config.yaml
activation: "relu"
norm_place: "pre"
rope_fraction: 1.0
attn_scale: 0.125
init_std_o: 0.0
init_std_down: 0.0
beta2: 0.95
weight_decay: 0.048
grad_clip: 1.0
warmup_steps: 200
schedule: "wsd"
seq_len: 512
train_tokens: 795400000
Each number is 128 + 24 x the weight over its row's rms, rounded and kept within 0 to 255. Layers, rows and columns count from 0. Numbers have three digits each. The size before them is the row's rms in percent of the matrix's.

# layer 8 MLP up, 1600x320, rms 0.104, rows 452-618, columns 120-159
103:096150166131125086145105118109142134117069129135158141125136141144115114143096101148144112153090153116142112110140161149
094:090142148170139116115134142121126102101135118115160135117104100167112124107139109124097127100144120150089151135134149102
101:108142124130174092116125093163154146195136156136166143118089132108112123139121110104134144166101155145135125167095186111
102:139117163162097084131110116157138147089126132099124129136116089121096130118088143132115082121168079141137139161142128093
090:115102148108114092098107123120070145111149117076150137127135117128141128139101159135153144093119122109115141136126135150
101:128145108144064112109115114110094123132117096079106126095093127121145096107144107111132108127153166161132158131104165146
099:106145142131150085124089147107175112162133109088123110107113137110128138133138117120132147142145147104112105085099111125
102:118130154120146110124107123147109121174117159089172108119111142126117093090126133169163092126092166110091099174142152116
099:139149102136141104113118122123137116145175152119107122133135113103126123134143083151118123121085164151115090121143127176
092:148127162151086136167117135142139149126154150142144121129124147153121127117165171142138089106136129136123105102121113083
101:147158133168113126101104126164157135119121110133149106089107190128152146095153102096110110172145139111132160114110141126
099:129161107142127111139195114109104129180145113118153138142100113119120117101128163138155112149172151099120176116136111127
099:126125137128117155107123122115111135073075146167124120105167157108141130126154140168141101092177125144140145140106118097
092:176104164120147161133092174126110109159136172112119111127135131126136079132124126120101145108164124131120150135110134113
096:102090111135126118150203079124120103144102112117120119108115103145113149138145141139119138153100096079115129158147145128
103:112134107143128138153107144092141115116134140157111104102097108144157152148104128199151107152139101117095142132172093114
102:109105143132142131139085142110121169144082128126129158112116142093107131118116147114143122110138109140127109133102117130
106:117065113127150115133147122137098145109092165162086135160138152116119072131120125121138103123127107084122148131106107117
090:151166064108158104163153131146120149163124168081129109137108098159103137125144123106173107104138165107124107164128158128
101:140167129171131126157149123130121113069141131140134134096134112101123138093133172144155160172122173124110134160123070139
105:111136129153106151150111101093138124133152117100125139141092149139100088153114123153120103126155165117093127146157113118
104:138133164135094147140140097105141117124110137181152124155093115162116112129154132153104128124191144126154095144105170113
110:084115099132127135121165091114142121086129142110107099131143108103125132106105089131140121115165113118140125098128091159
102:145126135170116143097122114113125141118118155144138125121148122110105096139110097121105142136169133122103129107112087108
103:106168164129140115125142094111133135119131135113150134172103137104135132094135116120114159142159130099113141135173146115
099:122133082145121134126125146118162142147093148137120148129121117125122141101137128107144132155119092122151082106113082125
104:122106173127087129167107114089187083116139152127133158122130059131082156128123155140142114102153136128170149146114159116
102:127144124129153116126145140140108133155115153149121144119177081125157114115111130131103115120160143111104121142138124130
097:081145077145133149152097110125115155150119117098102164149096168136127126102093117105124137168148159094120158103072142082
111:140149106155128168139160096147103105101132137113125161119101116144151070127089148143095109154142102139162155126119114125
099:143105145170118116145156128102119117111126129145129120115126110136152103122164148141148150157149156168144148150123129108
098:132103093128107147134114108149093150142149124103116100141103151117132116125119143179149126091135097090131136135103111103
106:142169183140101143104176131136143123111125170171132096136114161142124152152158160117136097101125155153149139118129113126
106:138137159188132118143130152124086138170128146119138138122123125135144112133114091148169191151101117163114149115115095114
103:124141098152157141101136118148134129120132125139119087112120126135129136148123104108112131114138113145144115124140163127
097:122194134108140153137155080120145100182092161118126118120114144147163146105143122145148154115173153109139099115156149129
096:146124073139128149180122143132133095113156118144131134126179145134130156164113113141149145106160135100133174146087138112
105:073131116129135114113136073134103132153086104132128115114106135136162152137185151141147128119105130117111096097100121186
095:129108135110146143163156147097097107176123090146137108123130130135103111146142091120178185117120132112146168120106133111
101:115136105132145109151135072124161163107094124122142101169096122126135132122127120116102097105141121118125130160095151168
097:156128086095112131120102179102136124143189134162119151082105119128123129145099107158129098087129162129105086120141140140
096:138078112125104123181110165164128154110110099092123143161130104111087142132088136123115169154154126155128140138156171073
108:071129124140148110118079169098162106125174106160156138186098118119122103112104144115183093138163113127148096163137090130
102:133138116136127095118144133132059134138182147129126082126148147127157151172132101131126130060126127118117123107124113105
093:105123127145126087096150135161133136120143128134115134169127113114107137122137114136141094137181158162130135125138107152
106:146156127106072151155179127083122151155140145157134128112130106120137101106124123109124138141158141148136109116111102100
099:067159135099150146140136120125155100154113151124134146090128109096168139135109118092180128090122169144132081105151133135
100:141089109120169083098127146135135127114112148141102156161140143127108113105153120085139136174165139145128161154128076107
093:109145080147144109147128133120137135112096132109125143099167135085108150132130083095125093160161088125100134113120138187
101:133113121179140163171163137087158113092097127132116200122154120115097136151144162105160158129101152107125085156182177130
097:133111118152135126079150129102103131090132125145128141118160104119149117147184137093176119179158108128142136148117128150
092:162130133126111120125145120163118119130177121116159125082126112109117130126133105121130103153100116088121141165115128108
096:124135141170139134121114148133115128125085150146078163169141121126118153124125182176135129161123155112124137118138181162
098:065133062129158099107098148161121107107107113111144108128134146101135103148098175137109115112140134152139135127120141136
091:191165126146117136127130118118139146115125096142152109148048111124078144137074135157148113119111147129151129111151170079
106:132099161161134133155146122116090144147109137146133117118117173120114171114154128138152089147099112133090137151119163138
094:155080132136134111169099154126109133152131085107092136095117101083096163143123105111102125117103139168137167139140086154
103:105130136150094127098132134113157108129118106149095121139111148111130132157164136142130155145170123093038144142119137128
102:187103122144120139121105168132138128103104108201141144151109141195100099119175102080115118133107178109134118140176116180
096:109135097132143142109121127129114129116166101116170100109130124144105122160130168149091136118109080123083098144112158156
101:148178101140103165169135132107145142121115094120089123125125087100140107134147143124124125155162160094141151134152124148
104:079114098153103146167172102075130101127145161128105124106115145154112097126114084132165163139161164142143135120124104117
100:133122102152152096175127178075154120139102155168111148142129087145131118120153116091153112094140128138113116110118123128
119:106146115149136127116104103138153190109112163102180117091127152155115156156147106145143115159121114106130127135139103152
100:108108106076132121132144103139084096129103117135108158143113186104106093141130130137086122118051127099130147121095111118
098:100117128156098134168102150159101128122105089148120116143105153175152128141141132096160197127149142152109102118126156130
097:135104137119131130130140122145102143134127055137139174153143192143129111115097166132182114137105114142157158184112136130
092:137151153110185122151076152103141131153152152108134114134111133141149077111134089125134081114154096140177142121145132120
095:133147121135172160101122152191095119110143149138129117122198128102129152095118156113078121110147112134133130140106146132
098:103112168147130154106121146121137130165119147121134122116126164140144140103110094133127159130131142099121136106114106169
090:116108093166159144138152133092162151121142139121166091132161067174113154149122125139123131113124119126095110114126073088
098:148143088152144165081125141071134111159154111081157136119092132102104129088108119157152124124118102153112124142109137102
123:120127124129094141140120109108130099116087119103142114128124118149137155117152160094155170108128126204110141183155157104
101:148120104140133106151164164116098127159154105181180136120074099087118115156151113134121121154167126122125147116112132130
086:089159133124125120128098164161126140150136099095097152125129099161114151113120172121129157132129168126118099110140111101
115:136140136134157147131115169118105143107133092090126127126114209123140116103137108139105122127131121159159060092114140187
100:171089133154129091127104168093136126138078140123117134121121090152137129133124173148104088149140172161170135103123134117
102:145167155144129136130089165112117148115113083102131135111158136150151119089133082077131143125121157163109134110113114111
096:135075131098164105114143122088102095124101154163136102103135116150080127109113103147115115142172105150138115077115080164
098:083137189144115126134099111121150100154166131138102118114158116146133143158083153099091111153135126106113115106150140182
088:111146121168152104127147167138089121133143111095146138148133145147133121147074087132128100098140140117115122146091107055
101:125127113110132148150138122108143141162113131104152131132149156126094140122097154116098155084116109099116131129115190120
100:152094131144135141102176102121093104113164100114118127105122156120121128111125100133129118147119146132114128110097141122
101:142146187164120108138117096139130106122133157132154138191177121152108120128138125128154137143112137105097147133136094110
096:146115132104143094120105132165131132081151150095166133140121137144125099110151105144166114123102096126129119162086134126
097:115111100150097122122119150114124140072103121144145110129115084117124101092126146116148161142159116139089156156115116082
096:122122152138138124126145111107164131116177194167133163158129093140150138182120146134073102110120144136195123129117152123
094:109151125118126135139119103155088171182142154121151072129132160131165096129149130151131130164179151088130102125108119110
105:161140131121149129138137128104107124103118075112140131125137145166143166129130086189073097158141131149130160099147127122
099:153174147163144164178119060122151122122146131121131162142147106134129094100090137117129133120137144114120131157156162113
096:156143126136143139117166120138148129107172112134172107146108152130142158135148120118138177138163117103112124128120124131
104:131140093116086091138159093084134084174141135129148145117103138117103135191140087137103106158098082127167134135090137129
095:135137129154119095113119105112133140105111144129133169101126136148145116122127159096097121095163096150151128100131129122
100:130140114145140152119126084142103119155092155115130153100112093107150119135139128097137148121128119194135152116115120149
092:129151132155154124127146141132145129129115128103138135122117148115128132115074099120073121098107115155157169171161143113
103:111113126144115130135095112090133135158130141139114162162129144161140170104127150122154105186113134095113141084120161131
114:138127162114122118156133108136149130114134132125124152158131173136142129069114147127137138179095191137161107127099125118
104:131155107135137104155144174085109106073137116120125097145101129085139133148115126119105095125151141118143114140096098103
093:147132167131127106136081158109157148144154189153101144146132136146135121100137134131143132119149167167143136123138136116
107:112140150108137103148122118133129133097148115166107179115099183119128100135113102123105130145119120126112078116125138111
100:110189131102151099111117096116111125141115127115142138149123153080103100113099116134178130132068112125113147139115138122
100:183149133118142119158171102119079150130102164145105113089148130120090147157135125134117125169122128123128114121102137159
098:106174092100100130156104107156136110168122085142105181135139106125151124135139137134127130157189088131125149123074089111
091:109147125127100140162100140140185143123113151117141096128133152119123127089142130078177119135102082182116124146124151142
101:139136176133146083093116110125105071120153136097098176135125156119101138105110135159126149125080133159139120141133117109
096:125163120094135141115158104180132163199105114114159115122112144151145149116130138127103193117109099134142126131107147123
100:133108144167155124126128157096112148140135112157164148125101067146088112116144118160123103126141123123132119153117148139
102:079122152134168099089089137142107135133135089143115164114122150163103136089132099121163145169155121124098077103088112124
103:104139137191142056132156100099136125142132127130136128093131129089165094143130176147122100132122078099115133130095122160
104:181140159164092130134154152095084145102125155132131164113093121128097115113139159079184097127078125114139073115141105112
100:176154110123155122123087096144088119118145142157123114097160121144097177105135086127135138110173099126157121174152109108
105:152140065127164132140099151161100136139155114155137181126097177112069120163115104089085128159152094153124138145141104138
101:106162118152101115154100092096120125136105138136096131131094177096103097179124114140141096127173119087129145076131130137
099:142138090111141110136134087169110123128099114106135131136135100114138158126091067128143149155094113119139139101146183121
100:085140185178087161128134156136129124121168092145148133135114119129128128117164181140102087098107164139131117161145117166
095:143148096150141147112148126104162174121133098099182161162153162169139139169137118128130119120113112108110166124137131139
096:146091151123110109124160103144123113151112091177157115146183153118141134159154162158115133116119128095089146117169146172
095:110143182143135119144158145099121171109092143118122122145140075141123124138129137148147142166097118098132107095143139120
096:126143136168123167095130081104104131108127073147139136135135133107099138116140063142098110182106133121178163132133097139
095:153135104166124130128138159136100123117091125104116078119109130168126136146105127090132141159082143160133138091064126089
097:142103162129148166107080183148138155115126141138136149129110130128141118127111111144069114139139133088094123152087127124
106:133122108136100112171160122131144131144161140126092134114132133133119148121143121126118117151100100116159122113157113138
097:103149125117119145160124115122122158150090104149144129131151130088103144125125163143130145143172145103121116157117127133
100:081085171178144154147142128135097117088087116110109117127149145101155088093103101113129119137122107159096112147089163131
103:110118118134057141173099098139106144128118150170141092109114141106160083133153150102145174090141116093129091157140077101
101:107149126168067117139126134155129117110167125129144107103132172110105098115141119132161140172148146107155140100116123109
106:126163138115135115093139170110091188138122124124145135094106130122140170146101137119091147130119111173117133140154111132
101:115128133130089132127092069155092100123116110115087161154156127101162143135126106122082113122129105144159152120114116149
092:152094143171136126138170132161135085129129126128105123109115150132095070063088131151121165149150143152126108103074136146
091:141118136093115098127111127112145138153120096117131133160097104123061131144125113111117089181097149166113129135122133151
101:138146187138054106141093096124107132129109129156147139107136106096150146179088158161090090097096149145172143101118164126
103:096125099143156160135107123132181139094139185148113155177116097143122110078100130145155119146157134120129127122123168121
095:137114130160107117132124121122083157136150152131127153142123107137122176086136129112109111122159117095108118149101141106
104:137126098122097129096112145131144161165101076176114111085115105112079160172130080111148141112119100120145144096128095141
094:141131107146131129127117143122132128120137162092139112158155163124141108188114148168147111128144116117168186098133138120
094:099129119163135120147134146089110129164152093168164115156173116109136086152160145148170124142114112091126144156137165159
102:133133163132109160142122141128119127123146184140145126142146114139096107088115082147103101151128165069149148095136095145
109:139167125147138131116048114172118110099132107153118122109137102124170135171155143122113145147147152137141169142123110097
089:109147139118122158045122117095167111129159129112119089143088123084108123159111131131177154186150125121113144139169121140
101:109098130090106137148143113134100153143110131136131134169079142118111144128096137153144107137126129088136149129165154126
093:167120085130096132122133117160154162157138124129121153164118117137110099127140072112178108111160147127134114145124140111
098:104102154087127081140112132123112168127140135151140103100164160124105138163140112104059113116114117081123143094182129117
107:109154149121133143136156119103175133098149102175156083110144117146083180114134120140178095122100128124103128177109120149
101:136127089130131103136140084103100168137124129157132102157155110135166129127104107126113139133122121097134125134173135143
095:114149143129124116119139124128138134118132095147161171091104112117132161116110103098121163151089140116130083101149120132
095:142100135164155137134142170158146130102105132123157176112161121144163105086122102129147138108109155170116118103138115124
105:179195122133148103108138108113132119108118097138133125123099102208113145111110111138155111089142141112113097073101148152
095:123098145124125164164109052129129101094118107125107123092128125153128145133102118141125116105121114140122131124162101153
103:142183123147061105114083114107121113116104148128140127181115091145166107123122127121136056151096126116133108154111122121
103:156098131113117126153140146145138104184120091133124125118120136123114144100127131109139109144128162116109129133138158125
098:145136121156143113124136139098124135113123153145153158097126138124126095121105086142128149175140126165134133133137154119
106:082131107145107134142126177097155168108164140119156152132137103129136081084166112102100089124140083095141084136107146133
098:116122126176126168136158109098141152126147076095117144159137116119147142117133089125091118129145177108138137152103088127
104:134105107127173120112111140090132100131133140123144115125176116167152162099089139147094121105168155148125124130151108129
105:098121113147079128134112115126096150116143122158130113126153140141154136126127115106180118112167142125124140143151090129
099:136167099117147107127168133115092156109151148180130119115140083125185134107158144121133154139101174085097098159143110112
098:139136159167106119125122151131148175141082122137102142116112147103122138130119147111118133178126166133114129133126096098
102:105146118158163157133116098124121119090180141168130170121101138133131118161186110096161136159115111106106109086128124121
098:124145124130154112156091146146155128173151122128137097164128104133145083108130082114154153098132141074172091102168153104
102:064093105112122127115128126099142099151106122087128151117132166181139126086148109099173121123112155136157080131128122138
097:118113153156153108125137105184079146141120161166118096152144127139124133123097130110139154112104068115096151125200102132
097:165110123119108136109147155120059072132095127149117093133102120143114097120123112140154136143120126111144146065103127140
097:131109139120118130100119129155128115171127141149119129127144107161113126127126116137146084120108126126116058151162132088
101:126144113117154143111124126123097114125154131134160146120145169147136144129102104108102163092117163158119107148123113161
095:120129140131064136125126096187101144141145094124081128107158118153153135152170118127124129113179133150110081132173144079
098:152123154104125142158136156131154111134194132137132129079116164131117099127144103113119105197102127132158090089125186091
097:133142155107119143109128115132126130121140103125171154113120164090122148150122100090085114120119121116081156126184092121
# layer 8 MLP down (transposed), 1600x320, rms 0.105, rows 452-618, columns 120-159
103:113108142120138122121068143129116107154176127117089121152104130121163102160161190101132100121110108113140151117103160088
103:133114100080140116124113144098122136126116091092125127122150132119116130124153130117140171126098119153088176145110104144
105:128156094136142170148132119114107110127115136141136151105147155187138177119088163094144127118124101105139130162134128146
096:115178107127161137160101117091134162142149113122112133162120138135091130132149140152125167161092142131117121110128171103
097:110115166151116130106110153136095105118153125141094123121114122108121123082176112119133128176119102149117075114117153166
096:143101144130164120106148178104185119121146111158133156111122166127140103109137097104141164143103125124141125137160125092
096:091150121093151185140124094149148129131140134107155111113143115111146107141159131149129083093162142131144057123143140117
101:119133145132084121135118152134097112156171252119168143140130166168148132118120111173139113105147115116128135091148116114
102:127139083114136154116100154133127122134145091099105106118147119161153143145145095156152085153139120143174140110175151138
100:109141117114102131110079093126085122175144125097134132109154141090136143161102110091114165161133135111097138069155170107
106:128112112119170103142117137146178144098145110140156092171125132112149154162091161168124133091100161090138163094123116142
101:138108137112165134113139092134156143105153135151117119086144092099136117179140137144116115141085146095149143115097132066
094:112181104171135138127092116102166128125073144113167100126140124127140136116141087145117143130123150104140170169124131113
098:123103100120121161129147103103144162096114095153134120121127138128072133122103141132155106166156117112139082099132108141
098:139126128118129177085152106119138142162134083150106122085104169119103183117128116137127131119122121167143096121138135103
104:122116150120122124132106125134128132163102108124134130101127081143116113109150146128124116113126114119122168107124163126
111:154160140164153118124175125129133106098135120139149137124167168095113173151145108095127142130147116135109078143102143116
111:143093124098088118103185122083157135147139113131112088134058109132109132105131131116093160143149116127108109150127124116
088:144084149123097138133173120131133101099140123148169133150124130158102129118136122125101136139167112149103130137152098124
095:095104086139107113137157091141068116143114148121174112160177121129130091127143131109111157172136098102139111158097122119
090:136139071080127156123129119105127138159135137130111091124122140105160126108088161117144119135076136137120137138122118135
104:127144098097115085139124183139143109088128121096147190108114143154096145144102155100129112160174131145125117114141162124
107:074145134100101102096128110108140135108104137133119119087127122116091124085158167112100167123102150118138140114129125132
102:117124157106149111162141137163138140149162152147049129178167115129141112101109160091135118127099097137153139110112127146
104:167103142126160092078107146111120094115124085107167150060134093140153149115142119140143152106117142161128096140101087162
102:076150151088133142167140119112101120116141137063141174127182119184163149121152149155122093114108165124150126145120121177
107:115110098158102096149179068130143153144124115102131128142111122110133115099130120156105116127143112171138115138103147123
104:167143125133135113111071118172110105133160140109133111120117154138116104098150151161109128088105102144131137107138117135
098:143175151101084139151126115158126125117115106118147115124176133074117136123138142132154139163129128129138137103099132139
097:135127126136109112135129136136135110102174089145117146054137106116113135178139125135096135148105116115124136157130179113
104:102038176165175188123153139151109159111139161154120142099088096116112117142119110124108148158102150118151087154143107097
103:140124136152151091127119135156110120144137161112174109076116103112116132164116090130160113139156107100158123137118113120
106:123128094116114111050129118108146155123115129126124140097125157122144150126132113123161122133124076142132114100142152135
099:127133156128111115144115141109168127146112203149104109133130127093121141092126115105134136126113099153118145169120140133
101:140165166153112129117144126036115148157082149133105137152130122134108151142174109095153115165145120128144149154106130118
087:114148152159161160103102155129097124122135100128105139129134158112131106152075149160113081134115111115153126122143111111
092:109112161111095119111149118124155115139109137157124120121170098164120137086104133123151123147110140104149124101124082133
109:111125148081117122151152121140145073148121117144128138113104140117130119129102143088109159128099092123118140147125174122
096:087149123126118117075148162169103097139089153121099148122137175102104092087152107128125097152117147135103119087124120142
099:131122148118117128126112127152158112168125079134090116111138124111119133142161146084105095122099166142100135117100112117
097:117170176141137152120125137110142068123137111184164149130102117132126084120089150133181150181139133115101170167142191111
087:114129144139120154139136116105134125123129174130165065123117150110130081085173153096162078083133104108110137140126112174
100:138125103115117096134110114152160160111133075103095156108099134148118144138135122160127110124122129133098139123173135119
109:151134125100113155182128162153160082150140163122111128125125144122121135124134122091112126136123121126124160139147103123
091:116115161164081149150109176139096131120104151167107094126108130151129136126156105141101149134103119127112152103192111111
103:169127098144168149152116106152116120121125074134142093138160111131146159142111148087127056165122105164092142137118113175
098:156132176145111115134128119130103137159101149119111108117102148113116136117134139161103101102132161140119121136108123114
100:147143097122132136082079102105129145150134119115115097118095081137145093101080161155104153212122141146126163135076162160
097:168125143160128119104104138113147145143164166135141142132165132233146107100080153097113136120135146123139115111111158168
106:106156132143113113157091082159127125140091091104164142129108134131107137115139134087111131139116131132135139126125116123
091:155142134112145109133140137117151096138124124139173152095136126123095152130144152193140100063141190179134153111119089099
093:159141128138144125115153121115141147116137093185108126084144148113150138147130101112096115144152125140090165099126122126
096:139138156140126132113136147114103106166121115165114090146117157165135123144135095118132142108135090154124108135161090138
095:105143131128108142127172133144131173149120172171097111118169144128150150086120122130146100116092126078180130114152081126
090:139118133066120125109147150140150129138104149109124124157168138102133091129189169127140159141101146140127132146113070129
102:123127121147183126117123133146062147093110153139123093129114114172122158114128130114104118118141177145110122129135091157
090:128159119093118125122176101169162131122125144125105126114113138131150105124119136148150154156166075142125134161146160104
098:152140086138181174126149150120140136132119130147128113093178145136177127142121071151107087140175151153097147129110171121
100:141162122132114136097137129145138142127093141155109137111136130129096119109117171132131132090120092097149169151088150119
095:121185163096066119124143126164154163127117101121092131104120120146109157144165103131149129119135151139129094117129131144
103:111128139115138130075121118126094129158127166097143133135106123125139124129091081113165132140167152144119103132149134120
105:116104143157077097152085115157142122102181152130131168090143161078110102141162143115179140136125107120126086118141144143
096:107112136142135120103131171131139136121146136106155136134095133116162124140125129149139138156122112125081102146169106167
099:110100117129131119131131140155154152129148125150140097148113147110058102128094139122099133154136112170142156142166140130
110:109098143071179136123083118107158150150111144135129103121119203119098150097157144136136133124157127131119133103156132185
098:129127153096101117157110117148152119106159150142098085141080140068109144149137163144150129157117095139119105103102122112
095:131097117139144147147135113146140108130126173143050109179104139132121120166150139129100144115124105114154176135141147141
093:075100148147093136104112102153107159139104087120106130135137127137150130110104153191112148132139143153106114110107105101
099:137140137138109144090165117159136100132154168102131141153104118138125153111162136154132097153134122124077088148121092147
102:093160133144093132110122088047126130137125124088136116123114136120146137174130157147136137119121122149110144136105107114
102:096135175147108162104139113120111143153081152144111128130101095116139093126129166105149146108135113123127117144055136097
105:131144121135172134141135099085170110143143132144108064103097144100124139137118102126094110118132143081116149133134081108
100:098158128105121135149142125142132114105112084121126149129139092086130149148111137112151158125135134178131146142127161091
095:138150135170149095121149158111157138134177098148123122128084119141166102124140104099096149112105129128158137118156107151
088:122073084101118143112156123159136136101123106133107139105104116130135094118108105081119143102189090121139172090131129146
104:153093115141121132111130105146063154162083074128129070150145147145124135128116098118113149113162144105146132120110130138
102:113122147132150133117146093145129130178108138124124107155161117100153118139127138166119116098182106152113166081143110108
103:093143139159101144123158145193157111136148100101137124113124153131124140134122117131082158122118105114150096129159121142
101:102134146124093100175133112155100153139135080148166118114076104148176129121107142138122123140101114113093124110156088134
101:106131150135150133128138138147150090106114149104123137157125146144161130130118157100118150095095113100128124092150122158
094:103095097121160091141090105111115079156100131142129096136154128104119127118198144112138111111128095120124132103139141139
100:082123109116081147108147123056186114134111107090124139160160126122116128100098153099193133111114119138124132134071126112
101:159085155090119168117119156091150097125138124116105154131122145142117104102162152101148153112172150155180130131133157128
101:121122175124172101128144121128112151149182149142132104148127114131120157098144138131141107168100151158128110154086121149
096:098097133108168141115119142113136105163157129147093124128129152104076100126118135139116124132143143140089081093129150158
097:104134116122120101127179116135121095133165157135133120124115094164122092156104141119177117134156147063114149109123158125
101:140128108165143141084085134118124106127094146046115102082149176092127164116068165097131086112120096156104136107131124158
094:118131115127135124113123114120127121095140201155153148144137155124103103103106124142149144137125113146093132145161131134
115:135085107132132136145120125142163103137133119103125130076134135140084155168085148144133175099185123153145136142082121163
105:120133126138141104147163112148155125137131128137170123147170136147120109113080123133149098128087151110144111124085137139
096:099104111101121128134118138151132117122145082156103171085112128086128107130116108144108045078100104141095137096099121116
097:162110142140124092109144137097118075141128123143140103160179137137120118131091167143115102142144117137119126120091131132
095:103120116113141119134114071171092134108131143115101136122105108114115137081123092155134144153127132132087068145128138117
098:104101164118164097158084164106090153116165171112149184152135108100142154078101154086117153107166136147146145128089129154
093:135136156100107103158150090102125123131143152182139100120149106115112151125123146132133114138140137123110119093118102125
111:117144134101149158135091135090125165144134141144170127154152134111129165146126110161104130145140098102123095144136139129
114:162108164139114106137144122136153120111148099163136097138138143147148093121120131155132128133117135171095092173214138112
098:099138157163107166145149131187151111135096132170149135128114104152139146142118109159108117138111142092132140169151067138
098:168138097142104106130151098091123134142145134093129124158137084108113087128123121116108161113131134147129106174137117170
097:092150122107146088132100112105132152157175153100119120153089106129112157153157087102129131139165111141144139108109122125
100:187135138179137094130121115123121135167147135118141135164150151152143125106103137128150147111116096148150177149150145115
094:164161126143120126140142109121146130156147145081147122143125114078117090116144108089127129108108162139162119119110133112
099:099106110134141135105149124132131084098132141137116115160108155163115120101111113110160112121146129106117120119118151119
097:148153115165141180160186084070135113092156144133116156101147137125122129151114127131145107125117149094085130127108197118
108:113157101160119168123145165124114098158102150125160146089102095120103113156127109126107128097115132115166127106106102127
094:107092119160150130161116120104107132141115077107119137166150122123111110125109103130136121095110129123097125183122139125
093:146159164115120162132147100102151146130102120113127137138175157139130113086127133153157108095136090149104149106145158128
106:136106144067137129091124133133125186145097149114103129096111104125133121103133097125101115128155085149119097150134132104
108:173108124092148122137130148124128153096167152132134114141146118123185109141153125101151147129144101148137133100088129074
104:127153125112114120172157127134152114104150092165188115138115134142140112139141119139106114140153170139135113130096109094
099:130130073126078114141091172144161137091145083140160119140141140092133119130106190141147101112170148133129154121116109123
105:156091143110116127132142131121143112157154167122124149151111131129144121094088119084108138124148126134138176117152164142
108:102143126138109130153143111179131157119131075116159159119126135086167130093107137156149134158123117095121158093142128129
104:108144076118124172160146144138144128159102116092136098145108151141125155138126099145112147147132179118194116118183102116
090:127117147094094132153154123118124146141144101123085155107159133101125099116099117172120126111124106163139148170136170131
108:172150141138130122124105098155154110141161104132131135101180164157116130159118150148101134115142114110125135080136143125
112:129157085149135123120098140126110143146144198085103150125094128160138132079112117118132111126133140157159143104123117069
096:126152121151135107128115136167190058118101113119120151117124139112128140099170122137121109107113133147104132172125132135
091:135075172132119126104098122132122086130181128142146121133175121145131090123119121119135112164114124165084139124129138150
091:109136168128137136131107140135078125126074131148111131132101149106120103113147115122118145071154139130090146103127112094
102:105163124096160108076135141134112131143108157102168136111127121121110144131127147127139112134151148172142147122120145139
106:121117141107129160127155158116091134110155118183198112123148136126148123133122153149159135164146115123124108086148126108
102:140117141126162102149117147150123145099119172091134157110142160176155080127143120118155162156108108106093145141134131170
098:133113145148088112128100093121176157117113172133151115082131100129133180116164120102120121111158140133128128083143142148
102:127099140101139127149146102169095168154171122137139139133072097161110124122127150160158159144110132096152104127111170142
096:124124149080106101124126134077148087121104105088146137119113134134118109121133097122123138045151136135132127110135154132
101:148136101109122122099118150133163166152143151150143151100112155134128142156130106098180128136100130109139127160154140123
104:106138099116126099149120121124106111123145122108176155113123145155138139112137172137111139104151101135133172092183132123
093:126135131091106130147095116143110145124131114180103123114153117136093130148123165121149115120083102147141194131153141116
092:125087142137099104124171153143120152142129110154104123168146095140119130128099148120112100129135134139119113168080175166
099:149089119123187105121116127129176083112131154116145110100125096123139139091115126108142122110125157136152106121142124131
104:123163103101117158135109136149122213109152097121137079125106114131127160115121115156127097120144150105140128097112195161
096:112127163088117089133123138137122188168122104153146133128135108112088132186186157105158132114154122099121131107118118142
094:186153146096078101122106074122139127148138196159134157144160136109093118120129104108162113186140089147127150164147156154
097:107136118147166082140095119167119088160127189149087154108130116151112160116121096128167151097148117119136097110145130135
091:130120123127107164128102159137176148095144106120103124160084135112117115103112104121100115112138126117160103139081142098
104:154118112101152153116097141109118158120145135176136127079156110137143096139112089112113144138125109148133125150136138111
105:128119103119110088143125122112174117128140104145144118140145110117140070130135128123138133128119110123152169133150100151
084:156111128145120123143129106135103149125102139147119143102162097142146129122112131144096098087113107155111123117070123125
110:145125088132142146124128112144152098169144118099165151139158161131103154118118110109084161143127132135109130136215121135
099:160098163093143138105138157125118133087145155109119101124129107095152125136149147145159131154193104106136141159135113162
098:109143134123118142153137114139147084114160186108111115145134110155131113136132151128109166106148164124130124155124128116
105:091150089129157117142126148136125158121128124108111140091145145149105129121130114116153175135097136117140098154114107107
106:157133140090131116177080100144143122088085154112134104125149135097130135125121169139097135134150123096111147104142099149
098:131142126127113141088126097145148108125136109152151167127151080097143146131152146129154129130117144111129129139113105149
099:120116098114142150125124106087120118103148105119114149136138118147134127119106132142094119082136133189151175135128106112
110:129155121134115198135127120104148144115123117148126101120129139117117132089067140106102131129130152123077082162096138089
095:148130130099087101143147118149150164138147124154108112101156151093102139114137131152160157150185146111111127157165131122
103:130130115146191080126102109079118138128099186125158109151148103137164125156137158116146113124151160135150172095137141173
105:145136103140115138167105062117158107190129108133132132127184097113111142131170107088117093152128095133151129138175120157
105:078076063134112128125133078116143144066157171131101082154103136132086175110131133123127122099106109142122118144152144079
104:105131136111130173120112161116123114142116102144204136151143110138135167146118131104106139100186149106136146184135142122
102:102088113116109081130140116116132151107147120133116139131111129092127114120123156121147125125104105123152116143115114129
096:095107087150175121129185111101136117097125162158082106134078128171098133157139116170161093128162149112122065109143144139
109:123139118134117115120114123095114132115058131136135143145102131117113125051157123120100119131107134134137121096109071143
106:151102137138128150149119133129104153132107133110104095112099133165103081105109121110102124150104124124093164147125072115
102:135061135105190115137134152113173098095100108091150101147104142175083113138115127117163096113057083151118106150086116153
100:085124136169123103103119124148132160179092139128105112108127116178131132119183142132136148130124133127167103108120129190
098:162103108151142111152121153134120136141084110110115109146127121117117140111116118107100106174147129158118144137122133163
099:090091154137068164112132112140067171129117123148118085119144075160154131140131145160138167119136103113163156117110152149
098:120149169140120130080107138098116086124137160118146147111105096103095123160147125085120151158164081136156121131092142107
095:116151154127119121133153158139150101126139106098134122095156081130153148155082148121144148090125127147125118148154151110
096:152139137161123132102111126141149125124128132147108131129096155088115097102130107182145121100133120102123123102141131122
100:152112122127125104095139120100106139122169134108113162078146108123112117087148143109125097170141143078122148140112094109
102:130178113146126128170113126107124108118123090084101143143118160133109155168106076138089107149147116119120074148186125131
092:148139156126134112136124164113084111118100076109138139132140092130129166180069150160138168125120118134107118151135133130
100:127166068170109119091123110130125151122130122110092164136113127136117133149083146158150156141093149154138154120122125162